Part of a small language model's weights: tied embeddings, 10044 steps.
Each number is 200 + 20 x the weight over its row's rms, rounded and kept within 0 to 999. Layers, rows and columns count from 0. The size before them is the row's rms in percent of the matrix's.

# down: layer 9 MLP down (transposed), 512x128, rms 0.034, rows 411-457, columns 0-31
# up: layer 9 MLP up, 512x128, rms 0.0943, rows 412-457, columns 0-31
down411,088,208,173,197,206,196,182,197,201,221,214,188,216,183,192,233,172,170,158,215,171,228,126,197,204,216,197,232,194,188,212,189,240
up412,090,145,224,169,204,176,189,189,194,230,178,207,192,222,207,224,178,204,212,172,215,188,220,207,204,205,201,217,197,189,178,198,217
down412,100,227,213,239,184,175,180,191,251,203,203,206,168,197,209,197,219,190,176,214,143,205,198,201,204,209,225,245,171,225,195,180,191
up413,100,176,188,192,171,183,195,193,205,206,170,193,195,182,227,211,228,232,182,209,224,161,168,173,185,232,205,198,243,191,221,184,185
down413,109,233,184,206,209,207,205,219,196,178,221,194,169,189,184,213,221,182,202,200,191,183,186,215,215,199,166,230,211,190,142,196,206
up414,100,223,179,190,213,190,195,195,228,197,202,230,224,214,164,215,166,236,178,165,225,203,195,205,183,188,203,207,215,169,193,227,192
down414,116,174,182,182,153,235,195,185,206,186,221,245,190,200,205,190,238,208,194,152,169,190,228,186,190,227,196,182,187,170,225,222,212
up415,101,161,201,204,177,223,209,181,192,230,238,219,189,201,211,205,220,214,223,173,187,228,218,179,196,225,210,197,188,163,189,182,236
down415,095,204,227,202,193,190,184,226,185,191,196,180,189,230,214,222,158,217,183,207,189,215,206,221,200,188,199,170,237,219,177,201,158
up416,102,194,195,216,195,222,214,167,193,162,214,189,207,214,158,195,190,201,200,211,206,218,231,211,175,180,207,179,160,202,214,187,209
down416,096,179,214,171,181,236,188,178,205,159,214,200,196,194,225,177,186,232,222,234,186,226,181,163,196,223,241,214,180,163,170,231,204
up417,089,181,201,221,225,214,174,208,209,204,214,222,179,204,173,185,175,226,204,201,192,235,219,199,202,200,175,203,220,204,192,170,207
down417,089,216,171,208,212,209,193,198,164,226,168,198,171,159,210,195,211,197,175,192,184,186,172,171,244,199,231,171,197,183,194,246,180
up418,106,182,200,168,179,177,198,216,238,203,193,184,191,247,199,197,182,174,208,210,217,169,182,217,198,212,195,185,165,157,229,209,245
down418,109,154,181,246,158,166,195,173,227,191,192,223,199,212,180,195,187,183,184,247,200,178,208,213,180,188,207,186,187,182,151,195,166
up419,095,204,182,196,198,174,208,208,209,205,208,217,183,192,184,165,214,186,179,225,212,223,177,214,191,192,151,228,169,190,193,187,176
down419,099,177,210,195,242,216,168,192,183,224,191,181,221,183,183,197,213,191,214,181,219,210,195,148,181,202,221,210,188,175,186,211,190
up420,097,182,210,193,213,224,204,222,241,230,214,209,210,221,176,214,201,218,207,193,183,201,191,223,182,160,233,189,216,178,201,181,214
down420,094,194,217,233,183,221,221,201,184,223,214,219,205,173,203,221,217,185,173,178,198,202,258,142,211,230,226,201,229,220,161,196,192
up421,114,191,219,190,195,211,184,236,201,204,199,218,202,197,166,204,184,186,196,226,191,195,214,227,176,189,196,194,166,198,204,202,167
down421,111,236,166,201,176,193,173,184,199,197,179,210,190,196,181,241,184,216,204,181,212,162,194,190,191,209,209,237,195,207,211,165,195
up422,097,185,204,192,196,219,218,215,193,209,240,191,169,197,188,216,201,188,212,195,184,197,182,142,205,211,209,177,204,213,179,219,210
down422,099,207,206,209,191,181,223,176,228,188,176,193,189,200,223,216,139,193,194,211,213,238,192,220,177,182,188,220,202,199,202,202,196
up423,099,181,182,180,200,173,202,199,193,232,230,172,237,240,204,191,178,202,190,223,223,208,195,155,171,216,197,235,168,179,198,202,200
down423,097,215,207,239,202,204,212,200,234,178,193,230,187,168,192,187,184,204,193,206,210,193,226,259,249,189,171,208,211,227,198,219,190
up424,096,179,194,183,158,158,222,186,193,183,188,197,202,178,199,218,166,230,233,231,235,203,206,197,218,189,243,154,202,181,222,182,216
down424,092,185,192,198,178,239,189,196,233,211,178,202,229,215,176,186,206,229,188,164,167,183,231,192,189,203,172,199,180,193,178,193,156
up425,094,176,193,188,193,233,196,206,210,158,226,216,217,215,186,201,200,225,227,180,187,187,201,230,178,187,182,194,196,217,180,185,191
down425,089,154,207,200,187,181,220,194,201,193,172,178,171,172,197,202,171,161,188,192,248,227,177,202,230,202,192,227,187,192,200,196,213
up426,097,192,163,214,188,186,186,170,197,192,188,178,182,222,204,221,200,166,162,228,177,177,201,176,210,207,204,219,209,196,184,193,205
down426,096,230,213,195,205,192,184,216,208,196,216,229,208,193,225,180,242,208,179,197,197,185,194,226,218,219,133,217,231,201,177,187,193
up427,106,181,163,185,205,177,182,158,185,197,191,196,193,205,172,205,225,222,202,225,233,209,220,207,247,215,173,204,181,195,199,201,217
down427,104,182,224,206,215,213,185,198,204,204,182,198,218,195,204,212,223,164,227,209,172,212,237,217,175,195,221,223,214,178,165,197,180
up428,102,174,207,227,179,260,223,194,180,207,161,212,204,221,185,156,199,222,215,215,205,216,198,209,165,203,233,222,189,178,194,214,194
down428,101,208,205,204,184,232,202,217,195,182,154,178,162,171,209,207,211,183,235,198,193,169,209,199,208,239,201,226,227,230,202,192,188
up429,100,149,196,188,186,202,198,205,172,199,185,163,205,201,192,200,211,200,211,196,219,187,221,219,236,218,192,231,194,171,199,204,200
down429,096,207,167,207,237,200,213,198,171,216,226,220,198,197,197,181,210,188,182,199,199,208,193,198,172,211,184,190,176,216,200,181,200
up430,098,201,185,193,168,212,202,173,195,195,213,182,252,144,192,221,214,195,233,201,197,223,215,181,207,204,226,197,215,197,217,206,223
down430,088,155,217,183,225,199,244,215,199,216,196,248,184,244,196,195,176,190,186,206,226,194,191,173,221,181,221,180,194,196,159,177,190
up431,096,217,236,181,191,180,209,198,196,232,204,206,191,236,170,224,181,181,197,196,186,201,224,207,196,197,206,209,213,233,205,200,229
down431,094,196,198,200,202,164,198,210,198,182,198,158,189,226,231,208,200,247,207,156,201,214,173,206,207,196,152,159,194,190,220,187,220
up432,095,201,237,199,189,185,177,175,229,179,189,198,216,219,220,223,211,178,220,197,240,185,217,193,157,209,216,185,190,225,189,189,200
down432,096,190,193,193,215,222,199,181,173,191,192,209,216,213,197,186,199,215,177,209,184,185,168,154,212,194,201,239,233,208,198,199,220
up433,097,217,183,197,213,188,203,198,223,169,213,231,213,204,202,198,182,204,187,178,213,199,189,181,181,176,205,226,194,188,194,172,198
down433,110,228,193,236,206,224,191,217,193,242,192,175,215,195,186,229,212,183,192,220,208,199,212,214,201,217,217,215,191,246,192,202,193
up434,105,225,181,190,201,214,223,194,164,160,210,176,213,250,183,208,230,200,167,215,222,230,198,224,234,198,181,214,197,225,202,201,180
down434,102,202,174,210,207,179,188,192,184,206,199,220,170,184,213,173,175,217,198,227,184,174,164,172,210,195,201,175,209,184,199,198,186
up435,118,169,201,208,204,226,194,231,234,197,192,184,199,162,183,203,176,204,239,195,190,191,194,195,182,203,194,171,239,214,194,183,183
down435,104,209,170,181,146,201,191,165,221,204,179,193,206,186,197,187,176,194,214,220,177,154,182,209,205,187,207,144,220,205,205,189,205
up436,096,168,207,183,186,245,196,215,194,149,186,182,208,192,206,246,171,232,221,214,190,212,211,222,202,208,204,198,217,174,207,197,178
down436,104,231,187,180,208,208,220,188,220,245,223,199,206,181,205,191,209,191,217,197,192,187,202,171,186,201,221,189,226,185,202,235,184
up437,096,170,237,199,180,182,199,200,156,170,201,190,183,234,226,175,187,213,176,207,225,205,201,170,211,190,186,203,174,191,190,192,185
down437,107,202,187,190,209,204,195,191,196,218,213,166,211,184,208,213,160,234,216,170,191,210,199,197,196,227,165,166,218,219,200,211,169
up438,107,193,209,194,202,164,229,185,177,176,226,207,248,201,163,188,159,244,213,186,210,180,208,213,203,209,195,239,176,198,205,228,182
down438,102,208,198,224,189,218,192,185,210,184,186,196,176,203,206,179,205,208,203,225,214,196,202,195,186,178,197,172,205,190,197,202,205
up439,089,188,211,218,189,193,196,211,203,207,206,211,222,163,211,221,187,197,192,223,179,202,188,171,227,228,198,177,185,179,193,190,186
down439,091,209,221,218,204,231,231,213,198,184,193,178,181,188,225,222,225,173,195,179,198,250,177,197,226,170,210,195,257,179,188,210,199
up440,103,197,191,175,162,177,216,177,213,183,201,225,197,196,177,203,168,209,187,226,203,217,173,211,217,213,197,211,185,206,178,210,202
down440,122,191,213,222,211,187,184,198,161,172,202,192,203,214,203,170,210,214,249,221,216,174,204,197,229,234,211,181,218,205,176,231,199
up441,103,210,165,235,164,192,217,203,192,202,199,208,215,215,196,225,183,198,194,241,197,183,191,170,230,164,217,222,190,229,192,171,184
down441,100,193,225,181,231,207,190,187,188,189,181,176,180,200,218,160,221,181,212,144,220,212,193,260,206,198,162,174,210,168,203,207,249
up442,098,200,178,170,227,191,199,197,205,184,190,228,187,190,202,202,179,256,184,206,201,209,202,189,182,173,211,204,198,193,216,230,204
down442,093,184,196,186,200,190,186,206,200,233,220,191,201,193,202,145,218,193,189,206,215,230,185,230,167,220,227,196,155,213,189,169,171
up443,105,179,164,186,171,216,202,195,177,221,218,155,199,218,219,254,231,189,214,243,185,175,211,214,185,181,207,219,194,191,239,184,188
down443,110,195,182,189,178,221,207,228,183,211,194,169,219,181,219,172,231,213,213,188,198,150,201,214,183,184,195,199,168,220,194,220,212
up444,100,221,196,176,210,209,160,201,186,180,190,194,204,223,186,212,171,229,207,230,200,189,196,221,193,169,233,170,197,234,179,169,196
down444,104,221,221,186,251,188,217,192,232,190,199,212,179,170,241,201,215,190,200,193,230,226,213,211,240,204,204,203,197,180,183,189,223
up445,097,206,200,197,176,209,204,204,164,206,171,238,200,224,216,169,210,135,225,190,212,224,226,185,153,189,212,215,174,198,205,228,231
down445,096,202,219,234,204,208,197,210,192,220,215,193,248,203,179,183,159,174,179,191,160,179,181,213,227,217,161,221,190,200,200,174,165
up446,104,197,213,192,199,194,207,218,201,197,229,244,203,189,203,244,146,230,192,210,149,198,209,165,210,212,212,205,188,180,196,179,189
down446,113,186,193,215,216,181,221,204,216,217,193,199,223,192,225,179,192,195,200,201,199,202,228,197,189,205,193,218,189,196,171,211,219
up447,103,203,218,181,202,199,210,177,221,195,215,175,218,152,202,183,223,179,251,185,214,203,180,197,164,191,189,196,213,209,191,209,222
down447,110,208,196,210,188,198,255,240,175,205,190,188,225,205,210,190,180,209,196,207,207,217,199,168,190,217,228,180,208,213,192,232,190
up448,097,191,206,159,201,217,190,232,229,194,222,222,185,174,167,186,243,217,208,168,196,220,203,170,211,202,186,201,200,178,196,202,203
down448,088,211,215,224,216,206,213,196,222,201,188,189,265,164,202,235,192,214,190,213,188,209,164,184,183,211,200,206,223,167,244,179,196
up449,102,227,165,168,198,234,210,214,223,211,179,173,207,186,216,243,185,217,191,206,166,231,212,184,201,223,195,194,225,175,169,171,188
down449,111,179,184,180,195,189,192,185,175,228,211,217,197,204,144,202,185,213,182,170,226,186,204,214,177,152,220,218,172,220,227,209,193
up450,102,194,187,204,205,188,189,212,195,189,192,184,224,141,194,220,200,180,233,206,217,219,192,205,178,206,190,210,207,204,209,206,208
down450,105,183,173,191,200,186,156,253,200,227,204,205,205,197,219,182,163,192,222,194,203,207,194,198,193,212,167,200,200,164,225,148,208
up451,103,199,170,201,226,221,175,239,176,208,203,219,222,202,214,169,182,172,211,204,177,208,215,240,164,170,212,197,206,172,211,154,188
down451,104,241,174,197,179,236,237,171,182,166,199,203,220,226,217,229,194,216,179,206,228,201,171,187,202,199,191,183,173,184,218,214,216
up452,095,177,224,191,224,202,206,169,233,222,184,214,210,215,195,193,166,243,207,212,215,194,203,217,187,217,214,237,203,186,221,199,212
down452,094,224,208,191,203,246,199,230,195,169,225,210,229,221,206,221,183,208,184,177,193,214,182,210,199,208,217,208,194,210,186,177,197
up453,100,248,239,180,182,177,180,205,187,198,234,201,232,231,200,199,202,174,211,177,254,189,185,183,202,185,202,172,209,217,186,219,213
down453,092,179,185,219,188,238,179,184,245,190,215,177,225,217,176,166,226,193,193,186,188,176,210,228,185,230,210,227,223,188,223,211,212
up454,101,248,203,253,192,201,202,232,163,187,181,270,225,153,212,168,204,183,202,196,219,197,203,193,199,198,215,188,222,215,201,211,206
down454,108,205,170,206,218,218,217,203,208,224,194,193,187,183,159,201,173,203,199,209,199,207,182,199,224,191,219,202,184,224,227,234,210
up455,102,192,211,185,209,188,199,205,208,186,210,182,209,190,241,231,217,217,214,198,176,184,207,225,206,196,202,167,204,188,166,186,197
down455,105,164,222,223,198,230,173,180,207,193,196,228,181,222,187,175,216,210,206,193,214,193,215,184,198,185,212,238,177,230,224,172,254
up456,089,182,209,212,179,189,187,191,228,210,194,211,189,195,200,166,186,222,143,194,203,206,204,236,201,186,168,188,209,213,221,220,146
down456,082,219,211,186,188,183,212,209,167,199,173,226,187,216,196,238,218,211,233,206,160,216,193,188,177,187,219,173,213,179,184,190,210
up457,090,176,186,142,193,210,180,204,200,198,192,215,211,178,207,195,225,227,237,197,186,229,202,225,226,167,184,216,202,221,231,233,201
down457,087,193,207,242,164,178,211,189,199,175,210,240,233,195,222,183,222,175,166,179,198,211,175,189,168,189,203,210,181,210,186,167,181